Weights of a small GPT-style language model, trained from scratch on English Wikipedia: 13190 steps.
Each number is 500 + 50 x the weight over its row's rms, rounded and kept within 0 to 999. Layers, rows and columns count from 0. Numbers have three digits each. The size before them is the row's rms in percent of the matrix's.

# layer 3 MLP down (transposed), 768x128, rms 0.0492, rows 574-628, columns 0-127
007:461476467458453450531457469515502430543568506495459576500434546484480478492459417537488461482486563499552439394651407356533502537533462463466438510577404508454424487532460471630439457468520491589434490538473478542550548480463537586453516502518489455455533496521456422536487503419491448457538567407473464464518513422520525562396498472483416465484451515482559548534440495460535504439470
007:472467550542470491490561505486528498527545520494538475452569462447512510528540446430526511440433473494526531633360536572455502493470555431496507526508369470444601423447544507478477549540542407423514505469506506467496465498573498478496534484454540452468536411497505398507416468417465524497476421431520527488365535516490594467505515519467441539503401538493466419502557354487449510491525
005:532512479464476477498457569470533469455441457493536487496403533506526408426429542480520535518494428546504485487398584444531568585525459421470536511561510472510472547475689493484499471448402424522514508503550456498520488479558492470424497504509527486496516529422480592393519526642492402510558521539474508533509477445461558536468582502459608486429556520479514548523473545479583560528414
134:525545429541580491476438552498518512505562512550532463510555441455493488397537558444448501470630521478478526464555457507535469633487454503496535513628549525467561484535575459435506506501571522530477566407462425446503509439528461449465409559475508491468520514532446413544486455587499581532471534480550519445542443435542506366589471430433545435515473509503460507396574516500460540518544
065:497438566477529494577568520468520524444464481628552466471439597554437524494512394509446582429397497490551428480479474533556547485433545496462524478421571503539439451529456465522485506512498546469462474518506562497408441483476504547578583608555548505522522572498446574493496487535447400550468498591653485521439479494421475550529535569557466465416542476504523509491459416482504503512465
006:534561498510508511511587479528509522474530471524521415369589531471538596584574589426557529491490382486460455521429444624566491593545467478572488562471446472582474492510581590484587536496534456498526486485481545486563485472494468492505505464526510573490421458545584457384463421509542506461527515432498510479524387537497574414461477474511526530444543540525528444508514535487436463483555
007:454528493452465511485479474500530494429502516494478580475462477520542495414488476478401516472479525486549375420456493465478556574514415404486435499568521433532436546559562407523460445501479541562573523475419457527456509420561409571554539499529488488415485531485494502492470480624422418447479532554471487591515487409520513429448469463550591509414502515530447630514497531559548483443465
022:548548529510562474500560455502538533414566465481475444483562543508491530533485541487557476522522501560466494562496478543482606559430605430523502556459463493471484399465546442482495503620510470448305477561490630463436522583526479483440478480535569401515555446442522477563471509479488500517531428403458480497461511574528472408563459456486430425500462496516535456504466477471575451511478
143:479525557523556431524581506421499408497462521472541438495426531580500491480424557481457502533506571555482499397529461481564476545464515492558544506492581520563493483385531578377486437488429571432571572473497474418531416483405431505525466559433445475454511416504516514495471454535586540505534505460485506474533448496522481422583562639531550493493466511503510554491533558479541440573426
135:442473597364497458519554497540569480525429576478542494508550472429518468498401414519514478487507470523484409535526501539473471454571445577551446507589453511555531510431515532400499503522482493430594580502474466467520525526471527506590445519467422533437509476498541591499593557374567564556584457518457504500516518501497503423555501469537526537414400462408460544437445455477510511524514
005:505496440473563479503502452495531584450503433538510458524521482483471575566519472482495421477551364440485522488470447407511613519387417544461474454489521519570402490518454470450506508527444433520440526599430531459465514547435501444546581448450460470509500435480413542505533482530470592504535587471590415511493583579529508485491443514519440479515604468522437629516555484553501491500527
006:528417467492511544551513501620483407530519502507538494481473454489467503473463551506401458486493477523560611473534298574512455520432524430479431534469377429543538516487599489582459454547508505440504505511437541492517511441546553512525553461463564501511484484547522434474502526486426489490511552466504503462493529464537534504468528433479444555474353564506484572522501495403370495461498
132:532483395595488616382529433500440483480472480502525558623484504585539546527491449523494533535551414532481510478550439530516391493557508483481414508504458496543527552449536437430412538495613533549635536499406522526449435441467486479514499518471420427490477478561493567563515449453424526527495428532524520453506541493531423561538500472533480471454523476439478458437486567522556532474420
082:449435486534495475501505488511547599496523509443509494509512493489539409507424536423487526534550482473541586568452454501460502543536550555566584567553538525500494481523454461401436386592523412527497625459460538467463521476474515421463488516602530486555440515517477470502475537371506467511478442521509412421362566427505445548421461511499582550583471573467493515540472509508542577500474
114:573624432572502516566486502510488467399587524475442489557463470544498547464511541454498596446515498481491534559442569562438554464488494444461492525503492479462506381460635455588479545536434569491467504442523406526520518519491382467498501482501510537510447497498494519516528485479499384541485536522472504394478476554518567471439541463578426527471616450615500411494488502552455568477476
053:418542536524455541533535406432454466474538551464430520544541518499495485529542562494519439613543489486546561519544458470503571483515570468522484470500570522579450467442520504440528520601514534424432494469448553521489485520455438600624440462426556378542559526498503438547575417542507511522539488453435479473580428473535422470570420480481492506481474466575430494460535530568489432604442
148:419510529508529480547559546504501615442437562479514365500456543549475470573553464382466503475537572469462556548499545537433494494489514494656471497518537499471373435494505537547471568484511477524575508525488495448428470422469551493530519527493549403465469524515433463526538629506513576500514503484532471479528509439579474376497446516536544456536498578447434543442501528485576532475414
110:508578554426514503458424593549484506445458564572496526502550426603486554496502526422439460494579503478543489458512442538506590500452503515480444617459431494553561384578541518452534528539531493504555483509443531500473537417517405428421524478445494468488474490486585478480496523511479443578536497499535549429393483399495567516525480515530423392564450586519536400479536533517536532469452
101:479460419535484627446507469553452562556505423514520491525581511503531486483492573542515530411521526447416465437534436580582480480485501483460469529563400496508477548501543533567455506551530486554510479434462593463501492531650442450549617524398485439433511463492452475467495404439485435567506444500415478473496573475481485592533504552490575461484532432530499500503441544565534590487455
146:484432472486529484483497456502441467546505464510521433516419543544513508361573606475534521505574484522498525501601524420474409493600475442429481592583545476483536439594470456390474538511548462541551444519535435518468429587555533590459463462511548550450542516511492409540477530508485615484544602449459540436490496395489415455527436508423524480489517518519525524492480442528520454492516
144:411515443524438498517470540526428433526568546465521549563501536452485519506411452531483499488526529529489480425571457463421473472613441436485482517566469559571520533452426492438468528480607450614449628548402504493492442502444471470488508436448511502577529401513545570537526538573593557503503504526491530460483495447504547433522481454452436497490601391551512540541533495520554414512565
006:528466488517454443448495548438496574511374455544550489602438533473477452509545440524543510464521463508487484483413669410529544499573528509500600430522546626507495535476392469480569551477467517539559546425553481483492469530503523492429507628442526540518552479463531609497563497531547426530428472548532431491471502523498483514491517542469486535522611436499509507465528465596575524495497
006:532442478516539524489604478516468504483479495477503427519493435487498506426600552454519498524522429559490585514452548694516504418393548479451519452407520516503523554496533475380450556555487524400490555502528509407435427526456477425489494445512494527629452518562540564515513553526513582511496474555433531483453441559508429431552431501519508495494457413554528452466523532502470541534520
140:489498523457457431493517477642515527522489461434484383497582491449503472524472539523531489504474504546479466496601522425423514466532452539425566550405521499588482536518544557512585444484480531612386568463488457514457510512590501496468524368422543482430442473507581507528524514544589559456519527455488551536477485468510460559566428491541445506448427531481546486545584552440527469556410
143:498430452558542557482475440474470394519420447461474487500443580477527505441488534494416510507511485486498552527563460480548546553483501489541473541395534499502568548547507559471511609460480500588508527505549499408574539453549527528472401459469593573552474498523563510435506544463548430414433499515432478445527525480543382507522503421579492541454585625478535480458424493627502430503501
013:545530531513552517590531485472542479559534482440434426352529575482463478559499558524524545509539499555513524564476571517521579560471521515530480557513425447450453527453583520560447419587521493423280405548525517470528467512565526474441542449542506541464512550517494464487458450472490507535608465490496564484576526491571573524477500465532525436531469508545490451485521456425534423517455
007:529406489463524571583534487652522495591437522496489471644495476487521508509554518452481495454541515559541579472474572441502529468481569460415508466511428493457559508472483472613461475581500502466533537577585496450456533513515495468484473519428493442560537513550557553551492582464489456518510488484440445471433536537486515610513521496451416510559363499529541534558567459454425576557449
156:497422532560551488472465456512575530463523477492501433555548475514486463529498466408461547447398561490496581453546509471503497507401437443599498498521559481499527427518468532444515465561524493550545526432432589454489569397540538409508444556507586493466492460497542553364448540549615576517493552488437530368522446456499490500523523476479412485518566500546478462533510558578485569531419
095:586537544525557515439558489531480455516450459496457462536478407551472530463464437550458500562497561561486442540482420481463546451448538543593458464574590487570482473396399494547548551510575443404409556497517407537530529516519503588506573472475505510381440494509570499533532509386533509493464541498534472507519522548483431508468514554499541559508529533550470483467517567370491367465489
127:495546381563522506494511517519439462490491430481495525535493383491498467355401594471489447410566534492484482551600499524542441472600538489493440503495516523578512468535555498539503606555525482534526550392413507454526455546541462513528568483534473511421535542534628444442475424495466494505473612519490542426449435500507547516569543470478535512491525455447487423530593477507511512441450
145:521461574513455472474418502525434541506498519462545540500427479512537427433502451508430571438532516489527441450502472525428490482500501603489415515552444514530578591516518546445583543468553518496549476544469481512459411508496549451583391546512526506535458540537553513450399467461536518396539506488456452461415542450431508495551482516509557508521635585532523347585443455483525570551548
007:521440497472593512519535486469462580484434492485533333555494459505487534439450531537547483479441396538463516592415470513495548378383536455460480500437568529536514484424497510383582520525484463379485515492485552450411501525570484396490507480496523483577461442460458573489518507527510523573529503552540487454463539588538521487572458529453471448570495490565432526500568458485445463528469
153:448493495590582472541505560458478530499442594488470475543489481540462451516521538556504588496453466516508542505469476497558521528514420449540543463509560502492532587550472552458536494501584420500512425464500506503489439564497574458499610424483583403501532553527558541428580509516426457425456439444545478405509470583476559416455500541466540475509467465368491481539589410447597436461571
096:462470519462539477545471564467500481502393432491434489417469546540484544544484476512547456612553526532508400536437514414379494521532380467493482527419523493472563537459651532437472479518382542417487554510487467579526429488560484426551565497531472511533530546475558524482535410588537489484498544471613501548496402481550520529489524476588568496511511533513501557495529527454471425462485
006:505567533455485443419547470391529503407582500485516500410581484479502551510492571458619475453452476503506445614427385561522604594597489491519467534530452491533492401441576558467562577497481435494477469454462528533560494470503502492483495543534548485441472423474510421468453442477493459467546488438495594523486439515423543437440528502478481517428571560484492457476552463484543491412528
005:455421427433488461510466511505479489470451499456539461577408466437426461424491454507475477433515470525526515458479401411512541534512454483430459503493466575486413491403384445588538387407441492471556503489514532452495473542555564524441542503448496443495525489438478489459534529518477452471483540559532420489562552503494505551472500522412346407474472485523555609532499467442559443460432
111:560577491478514536500444510472573489403538514452549444462495454519462532487445466570530469553594471479486539621503478461515514439515423609415539597468530546529496486456608577518541494539456503498480431527542570476511526494601495475508485447519436470492413525542558471532532502507382468477493584479525526435494516493501466542432469522506478563504533390363488434467455587449529371491461
006:500547536521507572474534536447508505479486479565543392473562414485546528484527566443537548528484385490486531596360551595459527537493532493552528517463512491548597540455561522424542483531503521460616565415502553495473471451562403516543558509477544532456437469469538513382450420544490475485481415491520525538456512568462590416520502539504605540444554508543444479457529468564451466545503
071:487605482450425509465556411478420514526546476511416486550547566478484502491544533512513481579503475486467520558560533465516611514407571452511450551522561509564491509432535517437595639560504560534353486567415490405482565471422486479588526411459499460503496522530524527540486488555501509503513486514416499516466480494530564476535477498434494446545494421404541408473494436448543487550558
005:528437561536507534501482508586473472576458465486496559454509489500542470517477507576385474497488532428507618453489516485433445444378461460487486492473502444445593481510497541533484472545491496447554528503506458491435426504469508462600511463433467578516526502517497551514520531473517480523504535512576373523428574485576564535567469474556511522674427507380406483483460504515415488604532
007:517473491420481505565519442595543437473568574474489557505502526510508520420460491451480471466511519562572514504550485465525627565617512454428452510592432452453485525479594469659454508527522491523428460531518509499577517497550550552466581507534515469482526528488508414494498526489472386521605595484423549519526499459521531556421525449483495414462426552573545524547499496445550491452417
156:412572599498531507506579537417520516496521594572497534461432512529477527620471423559513500438518542482572462428394500541533517536412536454540552491518436505455416540436477561501476526463518490416441519585599528469602454500517544497433556509512548433618472463494553545525429552429467462486453479515458516560398420529487447517453440580539540543528461498496477581525510531463515508482534
093:508551529420463541485463522457483525525465505553546527571513493543544501522447516417505470589522471528526495564474366449547373461486531560484489469512448589554462395546440505467509498521509472612537492501458461497529491475543426468457489508539465474456472559500435537561535486570432455607493438478548531477519562529403510357467511492546469540540468480532498656485455577433544452493396
009:602430492535587529436466545451469549507376420574503500517469477489441414525501470533552498536485442524460537439639510455511450466583479557517548494415560608575518498462388425419573472445479513535496489465534540439433510523437527460456562543457550523550526485471519615513484559500490513530474419549480412482519485587487426566523535509387470440457519460454491524503475516480547509502490
101:562569545326510531451519547575510503486498589535539454490459480521473480499405541436474532517477377494477517403424470481449616459517450486519515554476475567450492473528516546551586533516522447490409445405541489546508548471479513428445546487536518485520435438536564528481540531484574516576529494538517456456394434462502456411502545567514535490563537427531497615552510517420495527445503
093:528428589477557421406428473557497541557467520560527579476425531605485553488442467496553492500428518532460448486450610520490565376544458546455528584523525449487510437548494480441427576473510489435520522522558566480493433474529567460509540541508455556445474531518489476343523521459541551489473495496518506495556525416532556461554458556463426505418406477438537468522537410572465535514514
007:518510551539531583542543520565510555525437533454431537463544465535538501514553547430439517578514535487512558414567611560531516543564536524523484510474587409541502584599549461474450496549545570539495466511587459469459513481454409523578484518571378539524467616513548520464503509509488526536557480579365537482561449509512450528460458504545571490532476464543453470519511619503467409515450
008:554507510533526502480488435524559490490521508488428573451514514504515515528466495503490374537412442461555550473624491489525608536538481594521466469462541397526543473576600457483518562585502493490357417545449546510542544535358500498494586527497489538542489459537534445441511443425523486517662551441448540465552500561481506515450451505523491537522527475510465470552449555493518440457552
069:525501389462428554485539469431462522488519425456444471590559550460428444467507523484453493594497475490545531592567465467530590552426563422591562485453583535504460489377531578462591549542462477469354446535454522490523558468509493476533535423528535428533514501530489489588533545500469557606585425506486500462518545420495502477484475533487522457566544489499449491501559493498467459570450
006:559419465525508530511461539503484458556450453473513550521480487453471429534500504502325504470456488475548645359489554495494507497460457440455457503432484412559526492471554462508442403517433407437541448505548480432399453442463490526520468469437441477541518517508538536419456508495489547498566433502462447507515528472413534604457509520451427541511431504454421557579465549483471430521458
084:522505382558489489486528482481512432479583527501470456527453483512567529483538533582494504513509548568501507462510536489451437386568448484559533469560464533492540509560541408478426501571568503573480615546475490498584355431409418513395517483506501438514473544527496424533506458472513508542515506444517484476496495390501507475490555496472394586428534535416633460451515467529533554436498
146:403639522442489527527519468515464543380437529516461509516433560500486494624465389551496468577472546516497513430441514589565579518397528406517581472475471503476462494529515527553541456465533552492455552576533485466532507579448504451479586506489549417550400543500542527457493499496486529420481490532452482520424490478444544504381479527530566554561525490528468562538551542486495398543526
007:481501539481545557522546489527573578523505509458468479469539421550537489437481600441540470531539514540492501524552472499491580489564530522462481474518516420484455548547549498569401504638517590518401522508488580476489572495522475495466483590591420527547455565514506536526449506520485407518548483530311579468467499536527465520397471489534516467502469504583544504528567552419401437489437
111:558442509446506544419540500444525449525501507553522361453553493580503448521602502503491530446426380449463483504544512420501494429550472532519456505541515485483459452378631526490547455514515468533501503450527463456478507538518552468477532429565630497432557628452456480465514500543498472512563559486559486504544501544515529432477534468512509568496466556405458571461609393510533504451538
007:524523481439490456512511440530497420439528482543540451524533517460466606579546477509553488454487458470487493560392379505537483539462556516492517528497462546521538413423531521448614601424470403450515520532482485498561471490526506443531523454425619445470545406501499457516549507453491607501513542428666524517479493541455525483561537494507449564487556537471459487494526446551542589466598
# layer 3 MLP up, 768x128, rms 0.0811, rows 575-628, columns 0-127
013:474520489518532515485447495564410416555529493437584540496447484450428469481532575576409447536417563532487496482502458475521458469483406568521487421467515440482532533471508476542527498446490533513564473521538477436485489428540581551480491515502493554518445509421508499468457503451499500517514523456492466479530512468276506497468497518368476529471500513538516523434519584500456520297429
011:505511474595541554445491521457504539529538465558608488511530537503535509498525491587573592476561447581465502486468573526502493550580533495600520619526579498533466483506460521474442470446550503504604466524582538584508508545526448478588532522562496475479496549473542501479548542535585536436532446471479576541533538434415533473538504485694530515485587536494513463545457591550521434568532
136:458506499424469494472507464582512487470401512488520518480477489410533535645530321516393501538530610498475496469497514527475512517504570541515514464459404492512519507415442460537521423506550576411411535553545513584512547512539500486506476488544450645508431517485479482492499544495551474506482491528480463540465518502414433611472541578456506548523445509520602479570419487473491422488514
122:491459521569556493619522495511513426491466474511555502489418498521508544541587479436411591414505506463511473577527511548514599431533487511485497528606563447398542500448477449468438456546478392453446462504546556538475511578547462474577533505467484440524493473595425484445438535474542519488433576580406510482479528389485479506538474509448589537445457560490545480521481475585522490467614
011:431527516474509517567483496536467410446570522433495489469416511482270512526430521574429609504560511504495443475484469500517525490534448462383466490488467474470515511461450526488475475416550532491747487478477471545445465487502537486500496453468474495481501482646482525487517567488434497505455584505489486482552504492523467504544499482544550462493428463504486492507478499565551502490529
014:499465516526476475490474426428493482538507496504368437422547483510333505501493476497532630551583463397450540525504540531539534523467577521460487473517472559520430494470450521430385550482536466492561471470455549486501472487535472492517454497549513485512459555401474561521379516511470543520516379548516512461501413534509506435549502523367528444536514451415433470493442506539462429569546
032:506450497546527556525466507538405392558515523496512527490497513574397513502487455516455498488398540540544455491494518396456437448536371522586511453543547517541526576513497467554563544514538488531497520418550450540552559471500474477496473573457489556481497499500454521493466543468610562464512564541539503509584490401346477617486526534499505530504521572540456538477558577501445512353452
140:470566466496474515457611467455522502474547494538527461497533537471508463487498469503456539582507486551459485547524510394529499467559467451488673460456464482458495518401595518477456523487391588425514573517507463521479435575479417535460542602510450487484450409495493419586520465431467496597436456470511470556468496494561391516527557481499557532389516486517554519525452605504494572544520
129:566573498481403456549507475513441506471541540598465527501510571420514557525528490505489489556471453539447536558597616452474499456527522526525636497406543473439478610467572391532466548416421595524488592537450494468483443541498425504499539489581484554506470434523508473512554550487512495460500450469468477549464535496496433535472518397463514571429437503607557428477449509512547513536451
012:475483516490512397521476522497507472469426434444471480428504502417347518472480536394522527485527479501435487497486536496535407520532549455397496484466476448413469471511457582522447405459510495479563488530423428469491450506515456473442446487488444501454491471718521407463366475473501492494470489620407482499538487564521466510447479476417512477408473535507488487505505465503476478501486
013:479487448472556438500549507521460457541527474562517504535496537496651525517559467529510512552555499403499478474541558494527607516454560562415521475518529593582550508526432454487466573456509521479631540554505511550441502438518572525572507503538561508580526621668454493513464566517494556499479521505454450499591537600420513498560497517552582535456461472478528575478478534553482464469527
131:470498469597454432539526533507444534451451533591456560485587514448525486476472555550508540525522479544454498478543548458373497486506512545482519520559492448570460518413490409507507359582506499416493547452535507357485586461492568600446485422508498546524601501475402524416442564513436503459460541528442560446538460519461490514438550555559562534530463470487444556507557543519492487458456
066:545538584496484533474529487531458417519499509527491524468504467510558619514546447552498496528439533491463428500510613493554491392461422441414448442475505487468503521466526551615554553434453542422541397596527470475508517506548472567583486473419421552504603448452508495524482457646477528497496565512425562533571405587464551452550471466506504488465487471532523494531568529495450449531554
136:588460496517447480536568457425409499484470542553485522517455541534526555491463470468454563421514567525480393513514491434470526477620431471538568499441470486418399412491545497469489440528476601494470489455617497445477438483587596597470600592466567495499558505496494541534457531489487468489494524489489472454541487499410511557437481501476479475425526552536582553480471561587558489426578
055:574455490443593464502480563609488396449470523486496500450447478539532506509431460572447537467383565556493454516532516460465480556464406531481480535421452427446463465565521516503476502448497555489493521523547435466515562460558585425431518574577483595453463435528432536445443585462468497528510531499611451510431473508444556532479509438566481528549524547510490536568415469439524600414505
138:519489569450455431578637494518556502521534467478522375529474470445483458477631489489585515521432499485528499532448497518515509509524489485492567376556502480571587500412472466416543420523517495401459454491572560511462484545579500527518453382511520515427603517510524433452535538496545509407453523517641509546443589505478453489548560537487507488487495530526524542552457449497479486475566
116:518470555553557511514446556607420477451524549505536481493630445471497457628474514479478466503432490506549510495451603542542506582552508506446580473517531498476470475430474437492428464514436441387530474535508539476496518437515567476540516432503490491522555384505479544413482573471619493604422486463484465475431447497513409459514509501570572483554512492535439461448401496413490500525559
118:558533451522471473628466488492466530451508542461495426494466458604489508420567437591595546545480477543497456588429544525455518485523494502474575569508411464444622407568477501476512348533452420530529509477516494505420548529451453586483456561613398528437470468499503539491469495518428572470504483529533471437469551542528503526493565523481489509573481521528496554528519583501431446482469
146:480407446530511475483535594539499463447586559505460506444519577562507548483537507416421505546532445491476526462539480528479494447543461548526505488417522462414510473456590453531469452526404538586498596411377549496478478552434492550482453532607544495546426477474433473528486584508523514411533530546514430475511511513481557557536587485517456509488556599506622402560479535554504439516453
146:476469562528472454447554487399385456566474472533543448524592509549490485507500484500522560568442532532433435641393475541436536455528517413415513487463509496531497492430493476467480399543443468416481529508508492496466573462509440576536529494475488486596556549513504475412449465514554470553509555492565534436498417520551435512450533606576582524449415510546389550557499480494511540513518
014:502541483501470487444462532473536507463505455442514466453549421467573460430542511471569461446452489494464453450466460414491441497541487423467518518512582341435430408517487554536499403455518498429489433511484422556498450524459427507443475471484441459465470469662551407490566458470526471448554499503433567468449554452518496507401485450593469496487529480544531397522499501431501476392486
009:477529474521565516494523580474475460509467470466443542518445463491367486524453421540481549462431599526493498531616481531464497562444445556489564389517575496522517457543463472475450484421483519505474525498423478527442528521524570474583458451449467519418567469717464496551515478476511529495509590469462550524473554515493510571420555550545564571465545408533528516493538508502500568490582
142:499605405478596461494557553494545482454518567458562558462504512527545422494458467521479537570480497539484478453505571562501492480463513410516532502473462503483445450487569467449433461522456413470474550527483444525481436559476525507440474656472404528500473477525506519562454492554372621653533530508493415469550502449467487535482450445561459531479499499507571555537452512574502439407451
132:418439541444524447530511531523473495474415543537530498517464549470491483539507462520496541534554532551445389555432514434542569482548547547459550495533606411457504525469494353379479547555444487507429467457457592525386378449462565506568535573482491493452528500498450519473473561500545508488504484526508538592508461522460523456598456488507528483483471492471505412482561469482660498448476
029:480463503570522528462475478526501512527505490509608581588457515473475489513495457541459440491459484451539512492460545459452367439534430520508476466482480502527531539552573389498556554465458511555470513474603546501572534439486531540551496491469469522532484451300468537484430549496510551486450520505582504562482484472307461485536446475597479556531457601518497562551517500556519502434489
018:531521453518541429480525536468507554555501489511479519569518468523806488539523434470533466510452492459496496496592449432486549494445518509498484432537589364549485449533497493477503507471469516466554524519528491501486479506528536511545490498514488519553491511480520484509442470519509510468533394276474486483448528501432536526487472531515547564479565482503527531463523513457439458467521
144:550496518455483506611532520391563387464460555565506532453514553509483519590548549520568537464447428520493530503418587467476487406454558559497566497478490475445484476427450499422490414501472491482539547541516442559480552532469485526484546578476415478513507484517415479451554585415512513505484569482538574555498463483512421424447463605525530591492501501480382604523587536455493532497439
101:414551644423444494589608520440491539479530492488554402538460496445488513559472512574475486570443493537446593515426566515503508500512519479554532530514514473511446511545558494469510481507565543399488566460487374499537508532495575452487392574489494475500473506476445450491486627545508602429454563541518471504507509464429477516463444458445511540426438531419560515542472492418455581452500
130:538430424442479495506451524451503419487531459572481496488405520454510522461500531487569448502420584571445465646499562454410488477558483496490462529563520514560455596482574477490522497509470516567516516449445511433475577444380464490538567463577521540481531500491525377534432546518413489541527447496626553425484514520507484449539581511434608569428501518556489532514498505481494577520469
149:509515419536510456491477509595511497441540499554543459486505543462482488630473467461469538465481582532432517562546557445501563568539448504483619605526599442376494554431509384456466526561466532504436504456447468467430434465443486537520520469540478527522506501525428508484462593499483537545406465504452550464480499457505559581530561439541584462498442509454432469511507519546618434502419
015:505504474562553426515493580490489422520458463500579511481481506539521522421489536487530571456489574574534492499607496550552564570497489539481552474491589540432512499538475522546455444433538539505511506539393423535514484520531514484475431483495472540445509479495501329487436481455554534477532571601434539516558552573420483570435543497577519549426511526572502540512507489461489542304508
137:472437485557471479532514556454470525506474555521491410497491556523528468578593482511566569466438490540526409568432599484509587560514484492478583461485443464451472535379497365461512517574481512509456497464508454532422441593492542498551437444552493467560558511543454450399454489431503481501456499494501431583564519463470431454489501529531597512542501463466413444473586542541566596468559
146:436473501555507491446481486527506490464480474594494543497563551503501553514521465543524535551458524520453430538526638476460644510536455472451616476443523425433508490376510410461472444577488513466390571506528463502415428536514506518563547503517448638514522585524439431468488515487502554417416513502538511463517479519447506470520483457504620516475410491467476546508498551548560437441470
014:468500547501522510531480512574402416508485466393564463388455555458302520490462567582426551513530495641482465499457523489514444484565419518595524543473441600440497561470492521542542482475530517490608458505520506502523550501521518494486505519523499544478480494425493548447564517486554478509494600547488464513569516408497470511529521525462488452485480545493475534474475543561552513351443
010:502493448517467407453521542430597547558488468512527492503558459506392546430597500454619442479446472516501492491459546475539478565542588468449515605520611599478466471507423543568462446587500502434469517465529485508482460481513471494481501536530516471533467534605580395508493500441567517426531407600393428491446479533591530517484424524542489529448545499519510491510498492458481433580514
129:437519468473683440369536575549528487430543528484488412432490508520482494456474503545520474475460524503488441643522523484474509464475576496477429462563529464529458492469563550538401398522515396513490499512467429482471609510426516537472577587499522487497497510479438454545505512485511592503469502535611451579495528437472540504499447447471560555522485481505513565563539555459545415479463
009:452572485530561568498454540546440442468488503399539447475452588500603527440447608589491620472529530575497522499530481559547621536521450517497527467510555667505526503477541563474477493496581512512607457569434494536486478518497509523533413493479504480426530531480455515502527523465530506492596605522451554456428569529410486507495576490416525492469496422543454477480482524551534521452536
074:491514496493525457511509489610467514518518487440595497491480475589360581551463492512532577569507530456514440524499585547503637466496542535535493602467476389548517493437514466510371544590545558450418493513542428477487504532491502491583499480498522506488464542396415507535421510458471554471471557589545485447472453501567527493498420525404536581465437536528514528577513493548529488462560
008:498490458476480538474488478500535498405491509579515510591533426462478444473504457446481466508547541381498509478517495557462462483453531421419489467522444276502546450538486480507469528432528468548558482593411419473405440508462516523428489465461499423487522516463444423473489483538362458518525470368536575518470516537447483472464529383505498488494428531499502447531474458478469550513507
013:506451464525503463483508479499449452580484493490474478501483487558496530541514424565509487531471425484471431532452531453483240478515503581559508520492553520580482538450432459517458546489517483471584538453589536468468497498558514493623536537514488558586424511469489579476439539569528547477466426453486448483525498410513506478540432569475559513481540485426500547487490570577466409401486
148:542473404598535514437556421512435466450479510495538544455605485490508526445432528539453549575520529531438444601447478467444526496576485544437525519515490471493501416427439469552514435551478442539476527517525516481522484396475503511473517487489426608510530447530375541605421430547502485544473506563407504511509492580499531421537532483534560607472479463506451578454384528473482467537431
112:458504483479465430505486489466496495463515430535521560487508573558555522535488421596523528542539535576398479479452543561398551467482435451457510490479511477535578391499445415470509419547521423519445575502473499430390505482549465506554487437482538544542446491518455453381485562487560559550488582559450542521524544488463473482519480601544543453482496531402418604540500487463574385460483
020:474547477473530504429510567516552592510502493587575454515550436502505514413560498402565427415501504612529506443468525432458479478523476470497501548475562450474518445548559518508582439546487507451488494545537465592520512491451410463487488475457520449494538543419517423537650450515560493461573553613419525570460517498489457583429539459622454548466509542537554487494548445448515517434488
119:479427503553601495435435499585538444596575448461508509491537493537523471520447501486550499482455454522508436535479504431501511478541512439510522436506524462503513604486425485532448481493477581494495483558400585431469524446505411633563581418509466498393602463509419572514545437471620480439509457539515531557526455526491507435516586475474559528508392492530542476439544473461462494525420
121:479556532484486442519411496549454430462441472554572548467486499552480558559440474454456550560507613510502533533505603552474540457499450527486525524467602472512501364497465447505502433533450442452468530491541569496423460452558482465581542498522457531549488507537479561421452552579531548584512573564468517399446438481517404441493470584556567486492443589529548482528421481570414439498499
018:494518504482509489514528486539524517454526527556401487493494530505663500544431454464445525478523488326489509540492478527460427443464465508450457461461480500536526469500545490401537569480494490522522540505459529469490496505513514442543503457449471473483532498645400639511424493587404482580469433466624563512367446519453484516532535497456521489529481411408494512499528439531506535510552
019:445504507468557506530502516622465416478499486450497447461435507462575523507450538488464522485590467541488418497429590502479339410560448483403507441444485543466553526510557497489557506433533530494573548562485468471466485490536517451537495472460410528497487498521415625458463551606458474584461593560523547534496555545449466517491502501523564457486455586519498536497543465604528536394460
081:535395484490528497497509617600548532487525438456576517421521517531486582556575571566548553498389569482583487505510613500498531533534461521538568514472462425539435505515440493533418493483506485485481537480522500453490496553481518496586560459459480555471473548500415484492436567562442530428483536578520525425435485511502526568452460422458520578559391556527499595562528514516404590457510
013:488507443509538462423527534490528564511535465587527491519517538446746477459512457453506472475540461314476516447448560491455475435486511446454460511518508455538491482571509447432533514425470504472487509552538485532478491446487524465530507470508450436478512573520419534485502499569475476507499416449500555539381482495308507503533491449577533521465512485450532497501515478507468487560542
120:393478502385472477442459569477480480441496514520512527486474543462558519536513423467355512609536531553449480564417545504484545535541532577476511485505619464478534493454456371475513459597462508515399510493414523507505451439495464442577447490549423567560515514527501487469400519552506537490434494482496447430545484459409456489486537470554528471502471545458490422567379517506570481466470
140:521576465546524517485557435448472446449519475502516446489633565491496566511463455530480492551540594534434498551475540516425524462562523559513571513514568492504465370467535484509476438526425453434526629518551411532493591595523473568502513554502489515525435407496450461517416484555507494559410562550460533478421429518519498478512456558566571556454427427459466526471401501467466448492455
014:551494563497563477568510497552446518480446485509489538512498604586472519579453454513472566495524455439493494561603474470516491499513472606609510459467514610573522532484553461412557599515544514536621539540487538518536541555541519504542515486520481586557571485557443543495355514586551544501484516472566501461475540508472495531552510568533597527479505413438494588478513492571510479376524
136:379508555515512482599464522542459499489487534400514465546555473597524431484519515519515465482497444510449488561495581494473525517505482471492553524528567413504536505486469546514454533556429601437489542549531538479507507503369547501501455370549516498537453470518494413480537540490564532387338492521500603479496473520563464441568560576490529545472512459465376486472485479538405538489427
015:448478475502511437502505548479463433537476426418533466401462502381343506444517552471482512514463500628458474464501519491526506550512533451504527523498465449396469480525400579582417401437459506486468463501522443478507496487519502505492486536543509520435447519321565457443530488410528476478482541503412453525625496468497495499451482484472459488454521591542509495491465563457493504406445